{"d_model": 256, "head_dim": 128, "activation": "squared_relu", "norm_place": "pre", "norm_eps": 1e-05, "rope_fraction": 0.5, "qk_norm": true, "parallel_block": false, "extras": ["some layers without attention", "local attention windows", "gated attention", "value embeddings", "hashed n-gram embeddings", "an embedding shortcut", "learned residual scales"], "init": "trunc", "warmup_steps": 273, "schedule": "wsd", "train_tokens": 523600000, "dataset": "wikipedia_en"}
Each number is 500 + 25 x the weight over its row's rms, rounded and kept within 0 to 999. Layers, rows and columns count from 0. Numbers have three digits each. The size before them is the row's rms in percent of the matrix's.

# layer 4 attention output, 256x256, rms 0.0689, rows 0-213, columns 192-255
092:502520479489474492509516490508476450516489507479481533475521497469499572496494533485453513514517515506515462520552535502535477493507547507468492497450499532529524483499470540517504510517527492
093:478494508498428475493507514507479495553478494534467487502521534508521508480479487498501510552467486489493473475519483494475517534499510487544517516504525530498494437513523490510477530499478529
091:498498544534491518493519467506524450425546501488489500470520498443451539507522522508487498474485493466518495470510511458510483473494537496483510518477508498506479430478529540526495503520525457
101:509502438479493504554515522502476488500517501539499488460525508504533503528493538498556454509493526540491489482443496507490517506501459490512558479545491482471533543460555497536506482512482528
077:513488511481461475493505505534515551524472485485499493483482500553531452456489472483504551464465469534477520525498492487507489526471478482521500472509486516546508550538480458498469498519479521
089:479497509525513443517517490449469529505526533517506516483495477513537514503517487520505497548477520498479480444492450511469494522517506495493489525479509482502470467507499490484496547503479518
094:469458506500493460507482488428499513521512519501481473553561504473480445476514484493489505466532486481510516488464466524509483498506451505531527476491519516502469484483542449531473504507545455
088:517506479511462543513481513545495504531453465463484464476497463544552501443453487444489527497502514527485458537556539475504511470474514468473505472503494515500508561533489481495495503545503498
088:477452526517482499490456512506500518476528493476440495490506475480550533501499444503465492514487518519493495510558515514510485470465502500500493533540500496487479507479523491538453575508512501
091:486500509486500519484509507473487511461462467521499486493489506541510542493487506498523517494492479505500496448517434485501538474482503476493483531509478471511487514466453514456508512492473522
113:543470503446551506490461543481484480486461496475481525468511532492455472468511518510515527476530512526536525502532498505520495518443508529533528461424464513544505487538507460448451490533566485
096:499474513464501466483532519466517504457495510487492556537481515519459467522463449494542542505522467484461512528476541537538506516471502500478496492501483443509480561493476501475506501451509471
090:505549453451480501473519479510504479510448495478519504508481532492482507506486546536467492501537512484553530512522508513490521536510487502546510507506493518544513526473480513516517520501514478
083:539534536480489486445494505491459527487461506523467515535518526488509498512530541523492517442540535530487527517497456509508519533505467491509478480495504476524474514538536496480501519524494522
109:507499494510482504474541549495516499499513488527539468467489487473507545503498512499503517515485490528486490509513508496492509487490520517519486485466471542500492467547531491500492487503487526
091:513477505504464491536517487461522475515485526494498529487505526504463496490480506519484502507505502430511496453501532497510478505523527477464516525494493515494487490497465527493505494516514439
108:527532468491484503504515509490491514510502482537526508493539432487497491523517558502539483511517500555484508489429523503525487495502493505510482468472491471480505529509496502483519514478474508
089:504518475523488508465491520527502512505533535506517514493495457501506497552514532528540508518489529530487505470494507445490531494471466446528443470523523461493520504508503458492502522501468545
110:483488482511485521495505462523497511534517523523509516476520508485507504509513489461483498482485528479506479490500491496483516470496467465492525473508524515499509502455485485538498504507519495
084:483480550508530520515478468447511513478503495496505470552499537541474475462497455482539578512490440451479474460493454541517509490491555520490543518478455520512487433501478521474454475462519448
092:545506445516500482528549495507493480501539528517519533506479474499494466527521481486507522534491490476478523483540519526482490501507520482506510546468495500502510456530497486504479510472502521
100:486461466530511512512498491503488488548550516533479507436504474525509494482476466453489521522481514472496480488483502534482487488496479481476513498474479474478521517513497491519495501508549480
082:488502533508513518459455499518525500488517481481514482506431526470491515525505483518511492511499505496534504539513490519492537516479489513508528515523488507509509453509521483503498462459525492
098:510513570522454485494495453485505512525497526474500486496529482481523488503529519521462497455493538526507495492493527452524469488506489501503490493516537507536463510505483477497513513516487489
075:519490488520474511529523482553511469541489513500447516488503526511505454503500492465463541480446527481467519488517527482500480524489501485526528509481495494494513497475475513515485511487479513
087:500482507461475508481495503478482465519453522519489495525522511446484492488483483481478511463521509467493484480497487493522499516509461543516530479471534501502504469488486484536500464486553448
103:573496503517509467532503510480491514500536516506506525458510491535491504480511500511501472481519503499527530509512498513498459472533520501442475496477487493495508514551545488487501511568520493
083:487503512506499459500507491489480513471494448513487536480501471530484486498490498502510471502508472526482524529493470518524492510530530500490453484524532535499505554540484469490507533493454490
093:505479521537505475436506536495492446499543498488571524502521519451467493543528490513511514482483501466509527500517475501508483510490500447486489500474502491491506499504520513538459473468523478
082:511508516471477478480469499493506528502443501484525504532478472497514481488481498488523488477525453488484483477474487504531518498502480502489469480539522494456518483474452498499495459486514488
096:532499511529492486511551485507484544523537479517534468493495508531494477487556467480439540480472527478490533502510459553489475547497482502468517547448456481498480450500507568529520522480522528
086:498474530482528513516483493523504524480526508515508490489539518496492506507526483463513481480491493501491454502462501479514506466454519523501527471498502515489517493486487506477523463488524488
105:496488524476451464497546513459501479504504511544521493508520462502483489477456482479529508526513483474490440501486506529494504496526517522486477482486487489471494501504533492500500506507510450
114:474493517480482478508504506474534489539501555495465513556534551480556454479523488525477463487479539525474506507468532544484457507508494534559501545494532474494526539457507506510489500515517493
099:466519491532541522466469496512450515509516490469498479460524495510468568509482510478450532501511528510495464589526508511525525481458502521463480445458453501559493531527509520469518529511508504
101:496511465503475418481520516429511496533506529510511536508549460470477494519494527517506482492550519515521513500497520510503495494533492498492428497462545489494526500549487484481540514481530459
098:489512467463506535518570492456517449515545506516546529506509514474481512510505501538524507532522481466528499466514524533496507460516521492506504525477491507512501484456463515523497527490501493
124:511526468493506537507491501485488491504510512465503524521491460459521519507501506515521512497538520522534464511492508503513519486494456494504536490500511484524462478469492501519482503488529512
096:510485485476508507524486546447525482536490478512497510504493503534487490465431461484536501539533486498500485543485519539483526466497506518498547489504474498478493510513533499456513474521511495
109:504542509501480491537439490499513494541434516495444482531528508523532487488458533487480467483505511549511496482490483454504479528570496507520493505536568514476526517495453507481523511532492488
094:453539487532485500456496476513479492502530487509491463497479514503508537500505513519470522499467510509510489490493488493481516529518504506439484537470478483512512486507515529490519517492500501
097:483548468486476530492479488508471508523466523494486449503505532512547550452489541508449496487516490504527480478539444535504503512518513508509466535506488516503526434500513539513500535568507554
089:488516495501473510500518459491508471477489499506453501509497520489495491526487522498494506500499481484498461463503508460499525506517558451513525533523496544527480504489486494484475501489467465
091:504470530494477491512464520520494524487468477510510464493526496555532477462467477477497492469490486505494506525479446501487472519526483532518467458548497528468517568497511502534491498526502460
094:474504513533462506464510483529503444505480477519443513480520529451491539509500509459471496480482486501488480485528510473517520492504545405472497551482531514491548471490477537510462487480499533
091:506494476474468477478517484529491495505494485517481517513510518521521498530517465466526517504490483552501536529506496536526522525452469483493529506513488467488535503495498484498467564475477504
093:474472493465531515481515485443493489424503518513462524495496504487434499505459492508501509530534514466500489485496511553485514508481504515499538475492488479516465466484532494483514547523543453
095:474498486454544492507475487498519498502518537543482449566503546509527473522511454485510486500489477516512500463492522543486519490491493531500513540533478477459548477500492497448489497497508487
095:498490533488520500478482556496512507480506486479502556511463511494485524513489484522560529533484539507507490554503481481477520507466438484481508496514492446501454524484518510497487512466479525
103:505515540490478474455476533531514422483490429475491472474472486451508511497480491479509486490505480579502493548524505491515524529472497475527515486492498513517503539511525486500442499509477485
092:484482474480466507508503502498535488504507482517475508479505514492465520491493499496532490452523489492477469520465480465518523495476481527524539470502489505519489515460500492496508463517478465
108:452498488504458490513509504503508530533504483488519449500497510512512504511491481479471443475491556505476467522530498482458497509508477457476501520541513489485522552471494524527547478516477500
102:509497493500526507538512484511472499478506511513489495505480499520482483476498480456476609476474543456483463498498501527489487565492458499454521509466431479525508454505484566509488481478553510
091:445485484530480480484499482537531497533544554528488473520537548484496547504516501466462506496494499483491460512473482480484503491526471527500482493486518479491528473520511504507532458502496487
121:509471532542483478486493483509512540481517477497490510473503498495430527519507485482503482484522479477458513541475480489504494506491483525473503447479528474489480500494541500531518491499531461
093:510486501515527441529459560478551481485554517517500507503502434480509500554508495527550472517506522539480496503458521494505467506527508519483454479509481457453503570509514484493496480510479481
116:538526524489460434527502510484511487489493517484502518499494455497534533522503506520548480508516457531474507501499515495554454519491538512503486490530513498502504509494491472517487499521484531
105:488520506477493498502498494488518490459536497486524523500440479460486519513507482546542430506533491499528453506480507517501522501513509508476516542533491481506492490473489501488498482495482482
103:486494499496465490479500518475503501497495534516502527510513481473484533530452471488512497478493495491427477441467503485532503484518478496487490504520542444494490521450445530515511501493503497
097:517484526510487474530502513510483493522475489483485493473509528542481522472497496474483528549470454514530534533533503515521465524483532527495507490454489533511523465545482511482506515477525506
087:469498537480524504484494470471499504489448490469522465513493521472495534489491509512481517520491528520533502508497480493497522520489491541548559488498497516546478509496491514485503500474507458
094:474477532470481451501527447466498482508491505556458473468556522507513548500485464465448513521483490478482491427541516520513490495500554486488533527503501513485510446479489518483525569537503490
117:519518545515483484508475479515530513511523459495507474481519509456481530542515541487446473494509485496510534573455492548523456536528470468468491511525488468487495544478535560563509499514525498
104:483492548534469472492505522509556506459508477472470468530491486471511465510516480507506495481466490515495540556522506486493491546507500497497505516496490496498450515497544472505456501479448481
112:475523479488493479514499457458478498537480523524509541494493494506480530515486528533481490539540500446515510453473481537511491542559503475455458508510525479490516491472455514507559527534512518
089:507503469488513486492475504511499491534517448532513432519501536512483482535507473465484456526521515546542529532494512556487519515497479496470510540547444485454530499535534541485511520487490452
094:474513517496508508487518502472501486491480491494498544469476478492494482513479525531515534543493536479523481473470488491469500556506505444480481520477481475513446515490502539477513527511508497
102:485528506489501517535518517467493425508518504480501471527510502441499477498473510511457503480508540483528473540488529535500483518529493501502521514486458524513444527461543576530505497517517466
088:426480482518483493467472507553486547467469468544475452493492487503490524503467468481496501488462494522488488505493488419462523495510491499480471469556530550488546490539493468497528481472477521
092:511496561492451471470545477512488518490467474494512447505475500501486519500505465460510497517507472505455509501557504497510512496445543485532515492504527514521504492529474504504485507463482489
114:521484506480551520544486522507492522516514524528547495518553507482473489502541532496478475508479563519526523500492528481496445478510491540509479492475487485494511518529480514475548465491508510
096:508505528501552509470490527521491543493508495471546494518448519511532514503554485517524482500475522505513527520540470539484523523451479481493510537496457460507485490511515516461480505500478564
119:494532482488491500524496488530438484511505494477557475514511514542538488461499526517500540483481486510530499514450463512508473546521442544506491486517489514549532529511494512557488485495505499
099:492514491472515472521509529495492484495467449487521495486475481524490483454435492493516510510539474478525430536484496530495513537500505498509518446545463556501491515522518507512479480531508472
109:518512514489476463507490517476499484539469511526512474501515473526528507455445475475504510524509463505496491498501511498488461497517513533503500485480510514496510485545503485478515474518548488
098:484504478505509508545523484505465464473534493505490481505508481488502502524496505474504549540474479515484476480477509526525512507490518479480528484502473546509486543465504521543468539467498497
103:457496484486525505480501481509483486496525458506535461484496521498464521512509496488496535505474485485521501485515498512491535523469473473474532504484470502526527475470504504502502511497506526
093:484466477481564490518482488502459572460493506500521488495514509549526512460512508500558535545485466470529494497474465497489515463474490548490540447506476508505518476541527430476493450463493497
106:478482526504490542515509493476496546475474480507478488513497467514529492471468496482520500536495472495485498490494493497482517452511499473471517484523538506459441510495512472488523509491476525
102:454492517513513469515530472504493485451531544459485534488548503502495557516506536518509465530503470458493501538493500522531487487491524562518493455494541469520490520468513483506514520517490479
097:457478516524522503447486504501517528462478498480482479512508522531482526510464467455506521526498458486472474505519492494493544481436528487521499496511492489516502477527515505457472508491516506
075:465455529519506500504501528488556516531497469477475456470496484496514507472424460445450496515485530466499462577530538479465547457476491474490525482492477513472416526470544528479535491515493486
100:463515510516497497505518463474499493508487467475485471527530530520507458458512516485447528467476490504494519513498498540525484503505514512498465570455487489521512482511496551484508503486494511
104:499512491501518511543530469538494492505496501512553473504522477523524469484513528475492561520464476483541492472480554494525476504510524517459499486468459545503544474530446487484497459465510514
109:541500428514522485560521508478486498516511494501486534448476483554530469482479499508499511531485464525521516495498513529495491474540525490472514540460466516498524501539509468488475520505498514
103:500489495508501488482495501521515461516524500524502550485518494504529521525473472485525505521476483485512499478472508475511502465493472490480532502510538461458511465486489511510536495465518496
090:521507518481491503525536491476475504508482448478512493521495502515504477497538512515500526493500441502487547511509447525532475524489510510514472551484496484513473500471452519519492510450490505
103:489466498442527493517549507491483473497505480501493492474502550494492504496514487485480487497477531515504481516545518515491501490456535466528531507483467535525501530490510509494489511528480494
118:555484487531540516577495501519524512481526477476537477442485460561498513472500494474508507509489492501528496509519514457494478433496515508438523497497460483482488471511521513488535472524489517
111:507498499474517489523505494513512484432505515477514549534476514520501502521499484544539556525492488496534545542515496506505494545510491537495511483549474502527506500467508489538464530498475496
134:503539498500519509513492497497499480516506575488542478586493493470513473535523519512504491509512525489544503503503514504480481519510471544511531510508501495508476455514498495474531449483553506
098:542490517508506561496490525490524474506538488456485494511469554473509501532544512545540508505477475554504553510512485505511508471446528522556545550484496503511469510480532504500463493473509497
100:455488466476544472527480529490500488494484517483460512553496495485560507505483468489516539523476463513503519523510502524525506520466462520509536515498493490504463481482493468476502498461504534
101:517522490488510531465535516518458500474500496501499516515517530509522530527543527513465538501471515518498530507532468485502500515462496497507467528429482468541460496496491545474505545483497549
102:499501492510547518485431495510469519465514505486529466521482484497505542523547488517512491499538480503536531509487446512525519516473434557471520486521466482509458467504512491487496489498528505
076:464523503515515463502498482503493470472493536492470522507557516538513493493470531528482504493495525511535470523471517452480493505554504535494445486520508502514513527521507502475494519535486471
099:553498521477538456552469505477511520525500515517479544472464499527525509476486492554506501548484521503526506434537532501496488474554537502440484549522496482484496466520493494477488553541455527
096:505471515506454531524523499479504481508488508547489487490523463495523497467501446476497516473487487483450480435477513485523480460495508481485543507488506506490458469455459500489505482508488508
120:510499488498479476469533482533481498490499507513482497487496517504490499523521501447488477501487523520490525525532525518489496515447502449494529514496489483519525553545512504473520498493513479
099:520473518531498492505502507500535501472539490521520487505490462470469485514522480493527447489519454477469532500465458496500496482510485542530494461478545499471477500477544453539495472498512479
109:528489478502480459497488488539470477516496553506505492485507500493510492523524532464510486496482520518512522458505498473489467520482491474511526495492519499497567515520491470504490470478538483
105:512484481466521497485533498513484540485446470469488521485485527497448498524508535515476510512542453453494541544501483510533514568460519536499471454446497492514466515507477495482519497458516478
124:480530458563500505506511454528491443494543504481512487474515456471503510544506517491442479466490488486523512489489499501521474506528491483479487526496507497499518499477491537547524506502541483
095:475489498488480506508509472508510484477503509513487465511504492464532501521509486464492486474475532510503488459524481471477501512514478444507542525547539518466520498433496519559508500501536502
091:542509504489485461485452542507469512497479506533495543463433493512479529492474503526573516510490492524459512459478458528508486559504488497475486512528501455494550505519477513502483494499508523
102:505543494476464462534491478491475469572532539513517513535550544523531503540512512495505497534516497512517488503472507573506493497527496500495503530526513487498581529488460514510488518472488506
101:495490472477483494508516495492486460476490485502461496523520517478491507504511535485536523493514409522465528497470519497572495495457520525517506489467512524503516498529489475494505465459497499
092:518481502506501546513466497462489501550469537473447506536503520497522451471526503503465497467521568506513528504525485515483487491501454491538513533474479477492466497463515512498482521527525515
104:461535501489511543481506494492547536422455449468511520468473510489455531497482557578512491494510488469507495498470493441485528536525518498494466482520475522552462517471493543495511474525440488
099:403491491507525493460524466474510504457534513503510533527517524463480490509523501538469490502508498430518475475492482518478535494545502496499440535486504501518511463479508493515454512485491486
101:495500517503488516502518502499514493512471477506544464486550479493487482479472502484473476473487530485496473461485530448503485487511518499495518498499534518471497457480494555495556476516511506
101:486522522485507494483513496556504486499505476513535485496497499516525510535532495513523497498455485537503514515472529463525495539460485503519503503517496495516548500494454490478533485478485557
098:493513545472458439465485494507502501509477514476481539500484516515474525508470511521524473490535492481483484522497454499490515539481496475547478462563587498515505572472506474510543517541520479
095:508493542503458493519521501509512502483494445504454454489444497476486516479465475454470499490509486495473474509519503530499538522495522435480517528543476528470454499492524542504486526502476518
100:426521453506546492473503477517510492479485498499484510513511509503469479495477506465490490480531483480470450516419527542503530534484500488523492463503479499520539527526494520479497459518519474
086:522494465491461520461504481474389481547514531521489489498550526484512518509525479496482489464519514530488517463513486526528495461453471514514525530463528488527508485531515494490510534496554500
100:443510478464485529468546513454516455503464492519504506502507488484496490508447494511499506508499502457504485476477540495498513530530522459486507477469470526495485519483481524489533478501499494
112:532523512523486504477497513496503497495478501433502558515448494513489446470481505518497534497528499505515524588513488535483497553512482479518479516473466497555473518558523498488458502499509499
104:482521514490538532554515455536472460440513503494501462512490489512520511509462506499487519510480493467556455488480515486502505466503485525487517484587503511502478512436486517519519515510491485
092:497486498524534522515496497513539561483519503519476481503527510507508489497522508474490492471491527491503484516473515462492497479512477514469504489486483481484489483518539503490515449503504502
090:432479521478517514466501512405528473451494483488505499510507487474451476491439473527535490512513493464510471486481518493474530489504526486501529460487487524506435526475530488470496494517498426
114:491477504493527487543468505519550508485508517502516526475524447475508499528511485467517494462483554537475470499484544458515481498505470486490510476517478477496529538467456506512479473508473495
082:488468503452452510475557511510538531519494504504526516509522553496515459502542504540497517496448507491506552482540552467494501458492508470540468532517499516509527523480511448518496505495420541
100:500516486498518536509506491493456495478509495495512541516475502495497534528487508499499515537513508482513482522536492523505521474514506479428498514488518488494484489492477511499516526474497511
104:501525525517515465459491495499520498483484512508508537500453448492501515478457464493482504535521479443512499501517520522492506544531493452456475520515476463512473430549503524466500493525515539
092:539527510476478519491532506476504496502480486488520500505518490501499499481489505493489504467523497509491515516503510509524488499497508497499507488480505500497481521487507555507525515512522495
101:524507545523539455554485476489454465483499516483499507478485471537509534474506495475488487550493511498499483498525502538516422530498564502444532511512470497493511495537505536476531503543526509
099:428489523535500477445475486469521473504504528501434469525498503484518547499449433462483526505493498502469425501516500496491532514459513475490567503505487485515454475510545495452484513547532480
083:455501492507530480493470507483549488501557520499476515526525512474513476526512510496530482498470495500556515554466520509469502500535453499481514523496472465469501524512540507486474484470510466
105:535516451535519472506475513493460499509517536476496508463572467511530496529522548515489497516497533552519515489502492483511460463499495519498465500454510453503504510520519481501493540502507491
120:514476493479510475533497513524490508503501504506515510507508528528524490490506477473510500499474499495487498493487466518490474518494478513506519519504486482475528539471497538540477493471521496
091:461501527483493506460474508487522487509463484501436468566478540448528453526508505492496514509475525541488512501513449492457522550501499440546520574521516483489480505490520505472481494448486508
099:507456564513483472530494544492512467503514443513487518451489494495468497519467467496538500557445506523479481493477521471495479510495526463488496536509512477447527513506481539500498503447492496
109:483524541545501479475495467529460516454495499486437504479505472489548562534520516510466500531460482522497533506531492488524486545500507476484481496513526505530465508511509475501484584517475560
100:533500527499467519473487512480538552538495492491523507522494514491475472524507489512512493467498500508466516459500507484517498477485513463507480521519541502484477505480454512494534501499501491
099:508543539501504494497467478458536512508477544473512517544532494477486498507495535523502438506540500477507530502461500519501432526552511543482498503500564449470495485491514525500572460538567474
097:497484479487496481554511488469514489495487513488479535491473514530505502463492500528515502529497478513529524497529509501483502473509531507511514538512500531529506464500505469473491507523486511
099:478487528517460484483510470519548569482521453538497473502514508480484495477511477463458462480503487454505460523513498527480529448530529446459467515527498527463503493497540510520471510516473473
105:477528516476452479481558494510501479505495489508522452510491532507524506485514503476489477462467470518517492506512464521480499543483510497531526526487483542521503491508497517495501495513510491
109:506505502472502532482486520501474517509484488509501518515483508503512485512497496529551511522499492518478515466464489504514526526486464501528514455534539515478497489477485456511509511489487540
083:476506498507536487488511463504476500514533518499533510507540512487501509532508517497486507520476498459499497489459499491494488479507491515495474487475540469491517496467482516516538490447526512
117:519517509511501524507500480540476518503520462478563486447480504522509547497528513513490459490489469469500506487501462504511489480496526513476494516499501516476533484472478549544536479482505543
103:525503485500503536484487525486497520558537464512500511504486505486515488514530499539514532506509542533505491459477483511508533481489450459513501513509496489504484498490504482554450540492472526
097:499519461506494508465483516484482521524454497484491508542504514482500472504516533503511495487510480539511523477495498492530536492484505482517483530480510520509513472535466485444499475447499506
103:502491466472500520486497520487529509495516521520488533507482524521502508503526479504530484470508481497497491477504507474508514474493520497466517542470466471493504487486470490453493446498492498
099:483477494479509515493494511531510485469506489521549455531554516476501519534507481475514515484446504527486504488508536435534489464475508511501514478521484525488548529493473517513494459451474468
101:512485449534489517478531508508467483532552539540535498491522507511497500514575504511512475504490491486494533428493499492488481488488502529490525499451527504473519422511521460517519475494552531
092:503492476496486509507507472506487502533541514545539525502521508473495495524521493501534491493505502481507502458474477508494528431526447482500530495539545501469529440449513476567487503472478521
099:494534459528530519465491501489507489472552498489425503521516486474528504548532515511466501474516518542510519525512506522518522478491472479481488551474476452527447523499540499475481569506488494
196:505498470483550521480494518498499511509531487493510538506491490500523490519500478525541522528500481498529518530494504491494491489496478491497493476486522464499501522505498465536481507464508527
099:521523518515463500470526486522494487489507528486501533533495496521510499517504503479534517513525431504482508532472471523506515502479506483519499495499539475496493483502523485496483511500522527
086:421466483513516529485526508490525502454517490494479496501535492470486464509485477474510511490461510492447442451496505452474545483482535457526498473466511535502495496471495478493458513483433491
102:477495504527529479529512471483497481479542477510495504462505500517485509467471494503486520516476472475517456476500509515487497478546548498488475531495489520527522486526483513510454521510479487
104:487527411458547546517481535515498523505462494485494484512472494520545537494456529514517536514515497532551466516508516471507572431474457524516503479532463503520474478470482469457522499496456548
097:492483524544504511511461508506515518503511456488480473484480480501518484468470473477490510494476471500499487528505469495505515498508516496501501517498478533497478504526519493499472493476472491
098:464523542469500469516499479436509469473470523472472493552526502461512494509487520554486498509494496521527510462504531490525468514531539530538498541525531526528462464474490500484515532508502485
112:503483463481465512516522537505502468562489464531517478497508523526526452477481506493553499523437509522502511498472482440431491519509488453562547487486504537477528537509538490523486459478472498
098:466477519449531480475498514462496518480488479501523483486506507534479534453465474492500491522509512489529478504548500528490514481482519506457509493499472476502501496519512504456561513541504491
083:506495497471499508473511504492485501481488495531464492563496493522555498477499458474556549497507435527464503463509472521533518491440513473540524493552510513497477507505501445484471530511492530
080:497493489521475502498462459513457523483476534489465501486498500539499491480517508493504492507485499499496542473519490505495467509491501518484536496494507501524529502527475462491493503510549482
093:516507498477481482511519523485491461501470557519490492519547486511549494509485492474503496476509503518478489485494502492523482517491495496510510471511508499470505506490509498484517498559516526
116:463530480475508487489530504500529485457467514507500481523538526503504485497473583521504536507477526502523499505477527440455504527526499505525489461498482512516510531526525505473526483493462470
079:484484480495508475494483486495550533524496495527444543501538498516503501482485490480513514496513506517476516531485523483501508470495482491510496477509531488506508526502524458490533517507495494
104:485502474538522497449489505511489500500504493502490504485499509512518506523471506521496499517497503500478512515475464509480531516500481507529481498515528468498498531531532497509510514475509487
107:549499496496479472546538496562469482472527463525491517456466466515499493515492477484510530514473493518484500488489509492508481551498498462474503503532501508501529525525496501557476533495473516
101:537550501489484502492483452478512496551478528510508517552487508474499548554516518555493476513531482512553526495486527477533491460526527518487518522550553516513492475482464487480574485483526494
100:486478442529490527503508535522544481522492492535501544490523488511489444501455488496517571507467475458461507467456497455493509540529487462524461478450497509478523483511477489535436497477465511
130:539477517522520463520496510528478504521513484492501484466508482569531488452469470432498501489490495521488477517496462529500500466475482505500499473539522485442519532513517511509501522532529490
106:461512478562521529508473484516534494493531514450496482489493523493499487502501518502493531503447535509527488537471520475459503526509481491499538517493437500557495501501532530498455460477494474
121:507501498481445541471511478523492509534498489512494431527531514494516476500541493450496486433505519552479499527511496500508502487435494515551544479494526517511504516501519473506525486505525474
089:498523451517494541497499465527424473533491494495539497409489485519533559495494523513451480511478521495545501513526498492486502490514498513449530494481514556528530492511477506514568492496534497
108:495524446498493481527506470525547529515524513518522454517530474472546467490520524493468479458500529523531502516489525495473502477576446505508473488543508512506525519476530453550487503531460518
101:499522492531486486510511464488517503491516519527478474521539446475559524483494492472473501497511478509489492489491518484530490451522496491484505500516516490516450487501523484509503526526469523
105:494517503504538526482499508487477516489497500495534515521518484487491503503538533518532549497492500507497496487478471476519507505479471518515484469455497491541479472506477479488485491464480532
110:468522488520473501498523475481471503494490513495524515489490466510490522479461515498488484512542493473498473505468479509479503497552481497470480489497536503510476500493496512507546493509532502
090:486468445485540503502518513463477493473515508497527503511511468487461474510515499516511515527535502483484468437513527509526507458488526542511481485476482491490500465518498460498489500475507463
099:476505519529523505506492480524502547444509512494521475547518464489522516517542486467473524450499499485468502481492448498534486513507445518458461516516508467487491479468461534525497502477497540
088:500508502424522448514518510523523471464494471504496487512493513507496532493464489470545518530516424495514495566512521511515497525454536504506506443511487496510514502519514488491503479536505507
097:533492520516452472549518487522515491505538499531520481524517516530494431468537499475514487483488443478507532524457482532515455518538517545504505494486485537467509473508520468522475452480494463
083:549555528460479498534514475537480512490443508496510494543483484522540488496511522499495515484535461526531503560478509529545477521493505509478493497554472515535500533513476505467526484500487533
103:499475469493512484479525507531528507501504502491526555484498502503502460513500491506518532485455515507492535498516515462472510498489486451535462490499531505505558532497485471517488500484484500
088:504505501529489504512520492491497496514538513568524510490511463492518539475499489473527484544480450508477504469460494540496485451527519501484486516486531518495525489516494501505508496492522541
104:524529514478460542516480523496505512519449536471507511535489498519534486480508515530484529480512537527522510523540551500511524466497484517489493508517493531514485484493470494449520506515487545
095:536503501491432525479505499495485499506476470493536474476461472516469503502487499477538511485541489513481482475512475499516511536461496485495518476475497506502504513516473496513493499521528458
085:509479552506528481501489481500514557482532496541502478543512477503502473510516476477518483507506496518476489517471505519500511465493502508496486471558506497466504528504511444480496502497486501
111:510485504511553486500467535485500513529496526498499528499476531514479530504470493503490506542505508456480489500533448509474485515511532502527482508499498502471515472519510526503498489511534521
100:513511454465445511491503522507461415515477528529467535531500523493474478511486503452542503481517537539498474497523510465477516488469471471526553501482523508516525504485483489484495487478528481
094:477514515505457468503477477463496495509502558502464478520552463480519534498495508497478485514526541511499432492515542474509500462522507504496491481520503513526470506523506453475487511549471486
083:489518544495514501496464510468504513488483547468532505535448492480512513499489499519532463510522510477510501519502467533495495520507455506534531501550496466509470484449505490502506461509522515
096:463487479476495514451513512466503475498478487532472527511501510444491507514487481524503510538494469487490546461502534486523520497495517485506483521478510510511484478509467490485494515441478491
092:486525497524534506503460504510482504484529511469501518536523513457505521564561550538492476475505489511497523503489486492559502508495492541485461523505511501499500484466470508492511482450477533
073:509494502524518535509545474534499516455522468478567496435502443531507525481528511484514560492470514494526490513499493465505488477453472497476502456445460484534490509507486508532506508505496497
095:475494463542516514505522491523490523491545507536475503495501493536531514519482464474489521532454514484525478501512484488470542467530478485451511508509494491482494477482520497496527541464487521
093:527511476500521487526496520479516468503506504514489499532473495507485534524479514500517486545538450501526513497497512509527506500518540489486486527508482500469493437540501510447533486523520525
105:523514489521497488521486492489540473507554486501459538527520478463501431553530506505521507487513486543476543538416533511543473526511458469506504510503516472521481564480503478530470496452490492
094:525493479488495498515456512499450513503508470492484471510489471466523496504525490507502501508533450550533537490507486548560496488472452499481479551527501475493512468522489469527473529456518532
092:455514513545508450472481454520443498458466488485480457488513493544543534495470512490467572508457474514508495484503471467516500532493498497445493481528531532504520456523505495486539529504518518
114:501460476490483522495507473482467485485493493462473487475514534521497520461493482494467464450519472483498527504567500498527498415474519533504522515468519495520501520509491456493498512521499449
103:521494490547498474519506482494471460518566491518513541470497477515482502501501478469511498522494453493496494508477514549527489469516517504466511495467495527509505487527490484506460504469522483
100:478554491493471472460522518544452480473471453497482490472496496503522525495465541494467491498500486549513488556496498509506511569511500484477438503501495515529524568562492538477498536492459518
100:477507491470499443504538481457508474484527523530504520563534483463520465511508490509520495509516456495516487490475528532519511486531508501498491518478498496506479490516501456476450531475461486
132:432489505532516503462506513524475520441516476514499420488534473486518531507502487487483478479459526522486485504502481492489509496480482512499485482505488491499495517498549505504530511498491511
114:524539502473459492493497449503447506529503524484501505547504539542508506511523505498486538494519467492504521505527487540533489491489492510482488528521517478515531481508452507503515529485505521
101:474515517476475486427507540456539492484482498520496535507455506499476522506429463531548490506518516506515480519514498494479559503502492445503486497535473471513490546504508492462469533531453463
087:518477480533517490533493496529499504522533499528517531495550533547475498499518496463515514464469477469443538497484450498488480487534469501524496469485519510459555507480506527564469492495482523
101:504469508482494410498489526514455477480535494492456507504511542508498502514500466481531521504479498542505491547505498506510510506456472506485531502505500478512533518554552486499469521462502466
101:476492520496528501525526517519539522437558507475525439545501473479507447524540492480532484496474547532482470527519516502452499491488501494528513497512489481466517513473555494532491481497482504
109:482507490490475494488485487501514517496500523500477477540515521503517463476503479478507502474506472498529474491488478510482521499509465501503525512510502494494489489487506472489447514508515480
104:493530513539497520438459485507490563501493547521480524507471525520472494504481526539487490473504552461457515482478461488454510513542481470497432514519546453504530490519515502494544490533502521
079:461519498528489499506502466525498478505539525469466524475500513509491527511504505508485486514491499477499456507484516503502498508503505495504484515496487481520523505485474525513473526509488483
099:529482531508513487525491499497528484451535522479498523494479472500494504531517493502580509540511463519499495522482508498514479490467565524515531485509494490502510481510525459497477470499524486
088:503530512499486463494520438481500469503538518488536501503526494499530525515566541529518468500516477500514524484492497516500461501506522507504525536479513494516522481518503504511506486518522497
112:466469493504527474445502513509515502467557495509500473494516512514517529533514459496519464503453504510500528512538491478470525467467499508512508472502506490485499557503547457495501532513477470
109:472503562512511482465464529487496509488493486492501478503480470458504563513489500507527444522511514525503459507480446481488536520497503509505514479520549496488470492499514501473523487490510488